config.toml
vocab_size = 2048
qk_norm = false
batch_tokens = 32768
Each number is 500 + 50 x the weight over its row's rms, rounded and kept within 0 to 999. Layers, rows and columns count from 0. Numbers have three digits each. The size before them is the row's rms in percent of the matrix's.

# layer 5 MLP down, 64x256, rms 0.0879, rows 0-63, columns 0-63
102:504557526445583475464447491456537350557450589511436573419413398526502542498505488490528511531456494507588383495489550464509543513475485485447396511485491489571539483406558485494469464493492592
105:558489468475502515497502546494617522569481538461476505510423508438541604497540518519503480520461479634467463499522432509538469506537392486338518503561423471589478524519375459434519548439522487
104:479545503562561504572505547412504496538538439542510457431461526472503422604453527446532548463487465555465526608530566454458478564500511581486517556429620531398432482570441475555498434535519458
100:449482508483553504483579516581535463528525521442513532503554441431552518464343484499504482477515441613501454488602517455498545477492538537430490520517515509552467538491480475472461424462546589
101:460453518463512631513430521494456477500540469424464513511579567472401515461501472562556437512483511532638517523516472571520604589473481495508446489569509710535550494572445521542510507526472456
092:573543410519507478544540494574533460448552488507515457404547508479494593539538521531475517465570413485462470427456536522515509445495490467498591500532561448448515502569473452491431552509543573
102:521565553485583546526450497483488468500486492442499462548437448493495499517412484475453579536523508521519476487454498469594559549508452472458454465521481481490384501423536433444450564449499528
098:438434540437511416479528409466550488535504556492494476391448528550493543514495442512541471566457511569399405476547496428461422436473560589517548482411546556498559433505520520506488454489446472
097:491519568510558507484481530560512498520544468532495479539533587513459464500393526437425500462519429563424522586546472466547453477439501518402476503492484465532529488547540423438547508482487439
095:453563508382501514421452531516481421491545459573451445495551473469485516497496490506456435455561528486499431489461548510548542527475412510531462518581470457529523470445491529510456437569441569
099:537489565528556571405546499554543533494437510542419523508564454428594524540548530438504529437499466511407519434498468530532519547548464650503521468486439484519446491438519549519475370542499447
094:453557442516474535503529514511470451431472435449445501498500570482409474455501510448455439441577503451532560534501641542536436425433497473534521514496513548418567532510456423578518606495436483
100:517473484597645443492563566482523445465507473543394592507549495482469477464459565508521520538454566528508507463482499509521432510515483399398540414390505446496561476580368488562464542458540533
095:533523523520532563532500526429504469546486546634389498481549479548595537430502485548477488536572464640473504526539390427512420542437376536471524507543435548479540571498585552498453553528463454
096:539486516494469479462563496444560535482445443434496421544538502541515528460511488574491594474505485483547486445447468601540499456525544494586636464432419529546479543514518539570439556550396468
099:569485494513493462470515591518577582499492476538471541551433400477513491437559488500438454509566426466481505506503467490552425537474496539461549495548489498509576585477500691584430476593499428
116:543550463594567493485464524486514439513510528558406522558460640458550498471464485531515531460456517472542462493458490463467435505505609420507576547483479407519570545504497526539629535539490537
100:499548498487476597457494463537491489470472530427499588536506501548462552522426499484505569456541410483559470454483583500521510489475405482488534532480502351520496463533515494448509444451520503
096:498417476489531554462516497516527499446497502505435514591557498536571540568480558583544488513522444437534568493607574535498485499432522592457512541518491504545620618594511429552487526422514379
104:540493517494554623490536475487509619573501492466559452484410467541552505490480492544571493458450489466509504549563368437596457564541573514521525416538435482422475592497552454484493402549485571
101:591485465422421525515537454429494492530544474449564543515467421622467469486461393502609573576508503540484576488611532511530575503515470479547410531540481631570530530467536409504384436416556460
111:430403487536471522418573475514387544530440409472497404451526545478461532434446485507509484522477435433532571498432544509490572494378516592430475467483507536412449390462528437410445505553469442
098:476516471496444485521592571471475516453596517461428537534519565531469566555520479568512431484515548499369589539520546448510497469546452582496560532462519493460444551489482467474577472464413492
100:578417464452459577531454487531483607432493487489503393551457440504519513531429506419449490558452448460446522524525472599499502579491478460568488468537448549530459536522543533552443464474490568
100:445500579513458487382545394423496431464454510473534604564497425542544523472522524549511543517572482543516519516590556584518462498546515456555455547478551487512567498402530501517460561525641536
103:499546408429567439431506489469586407499456448469548495457558456514521496483588526510432492545492471450560543528407509536503417500509553513589516435548496438485506446525508459508481562536476501
099:434546573621498525608498528353473499485500504482557470501346531487544543431528524566533547489410478492458484429445567557490534424541514421466537459459480530478549532460462556527493479495461400
092:515533613538474498363580516508549483550539539490488413523487507451480613497438577475474514521465526462451443443530549446474511575471478523440529555483600616505512505440446558440461531602538520
099:488463645532526538563555448465516535521334520421581382541422482440456586470420541471445474506543486546465532502497441547490531534502562499528437469534468519502538506539462471523399503567491414
098:471483494433531492473490478497489469479555472459463495575560523520441517467547480559537418460431531520481601476453486486561544533514474606569404586536561499482584536509412557526448561531565455
100:498562481525535561505554526482414440475486460597460455482506442516514490589522521559509521490567446500489541451471494508421489470535522551541454475515477471556476479380377467509465545546413491
095:490452473537486473562489514398491524461493454500458510561432522461513501598534510496485477530531534471504560497480475541448473457473494552527416502466494580460418482554484514452555558526603538
104:421468540523508472402482495525588470534444463543400522485474567438486485415611542493575475495458439587530456519430449399532454508573572635476463458565540408524504520515415547563503519469518527
104:398551507529500464492634451468485507464545456509552563568517474452442579581484403472467481504473532515546567384455468427485480529512439505573490491470557440541554516538500482643486545471516447
097:494601394542525548551553401531538449423434550480475501422539490578469596489531478483398521449557435509568553443547420478518466498506460500529503612398590405503513528549491558469517517501588553
098:454529514498496499539525563412535499508691469542420547415473471645476498451452538488488476515497482574516588469482561488519548448428488519590437461506511469515512482465618557504569503407455473
106:549486491461528495482461394486490468527506523534521509505536544514477470455465379562503581507516366549502443566454555504482587557501454486549487486407455423496478495478529552465499423381557667
097:532548483456456549432632467505446540415428479482554468408416414515565495556537510494440481491471480559489462555450468503529516441575504506380501500534486492422533540461471525481483518479372505
097:457547458387498435510616451541370480511412429543455523536496410565532463497488447501391501514509497573602599509566473577526495434416491497533501486553467412383432448530468509499527380544503503
084:473540523497552570488541409616428620549477468548544547449458494391454519524578416435509448465453467446468505504542546468529515534467516492540522464486494467543454455536506525550487541535481507
097:427510542456558620503605551549491503500430576510525508526494542487545535433531567568461489483526523488492524441452509476502452573427519502496538541523505415426447522488464473527468487462557400
097:571508472527471449445580476496509548548469505579525457495517521417541540498489488469496486472493492437510468483418520557465430472568472465468397449548552479530464477597487483544504544489496583
096:488521491369475492597521407502555516558590476579598501511467472490556498515626523464596533526471469509483477537545574530469565420579438516509436586538519431508438507495472502454402556495475535
088:442480565407485502525565538590474543503476430502359500466523526423494492384568443586538540487453429562446523482517401531495504540484500539565460437443505532444573529518485492461434503550445433
098:499527538545419479497528494501522472467510452521576490517454513488573530556499461536473340563474473595543510489495477498445503458477504539568523502516545551462431449562483463525524471478608496
100:419455445526446496568519517559479544489448386444612424488385487479463439539446553514457576418470545610521473535545520466535516411553557566529444491479459513479514468449460518574462539522592539
109:512442539559545536592379500443520553504517456519474424514500453572606400496531458494484508571509541461544422518556470453440477555498484557523566616531449495474535459439456560577573483588481488
096:416540490493511514478561474509517507435511495512488510403476538511519527574518465480519377435466475417565521378507599463518450432505483521577506450458536587469516486449481453543544502553434440
104:500411525435537546494421539455531547543479463519474486439477492505452541484516461497537613585564454552447504523522414428530386510498452483593455501586484465456447558392489508465452467484512540
105:452488486504538485503548517424499398492639479545505491450554498498507443447549488557518458451472530515513557485605437612473577428467528546400454499514506528399586533532440577589497565497586425
106:499527518608469477454526559539534596535463470427527456464552441464443524431405483561568511567445437632544571490494522381677540475501503569510479460414444574513436533474486509433481446466454518
109:500513543437467575423489465567498546539490427451471420549489454458466515536591555407544503529511541477408511397567490524421482471526441543483489511454454463480500476545552467615566545570433516
106:503511555496501492479553599439531433528415491581479544517459551550452500483473513533497511472452399474423460494558446559576450520548464436459468509508478483491470500489493493499499503520488498
093:466420575519551538520562465550484493507451566427415455506545561564499526410516512500598424416464453517426556543560621449526544482487480558521524531445556539449520479505500521526511625530520520
099:561423477422465609562489501598552488416398546533517467593514535527504447511608624475507482512475524486451493521535565491385523522460475505461618504493593532557571513547499529505472537543538455
096:480499496510525578474500448530506526530499452527531436520562419456504478484495448445513494592571442524428435512637406493533554582489522514552629516464451500466444434441572461455448601547354532
099:448446416424459495474466464495541553559437489456457497448515518511536536532604529460459502549449541500469555526512476448506394519516525539613553413479565520472437466535445462520498459467489536
097:461574538562509583586416483512490416498522441520423492492451440582501494405466407524547578482493437564477452494443437465566504528521455534420555474426535510465462560461531499559441495436558527
098:498433471548495514458507522581492507489473546540541532513558522505503515513567544500514524465557392419485452553443490502583460524492505530484547450484517498535455501477609547557457478596555572
098:509506489439460539508508479390440495523464514567650552559596468503443475456493506489562602395407404552462507518539451473456575563610464530479444424474530577505497481455493476589518446412441468
102:476533479445614476506499509467519495479613533492565543532474504503544508476413486486481423498618509518622567409525488515521513614500510496533441532564457400613472446471436496445558496451563506
104:505542536537500441537476434521491437502446479565439553571570508482461573528504451463524468399535421482514478418399489520582505532453509531453421482567497453406434542445512534571544394425435569
110:419476436651426539552504539468494642464576521526541504542487549534431538546502533510519549498509546479411557473466514483430483538512500535458485469542576546442506533568389527572529579470434391
106:441472532573516471487416459455521468420477398443549480526498496559510490450555499458505490569397505447482494472427576556486501473493497454495456535496513508446448520550521436461405491441428503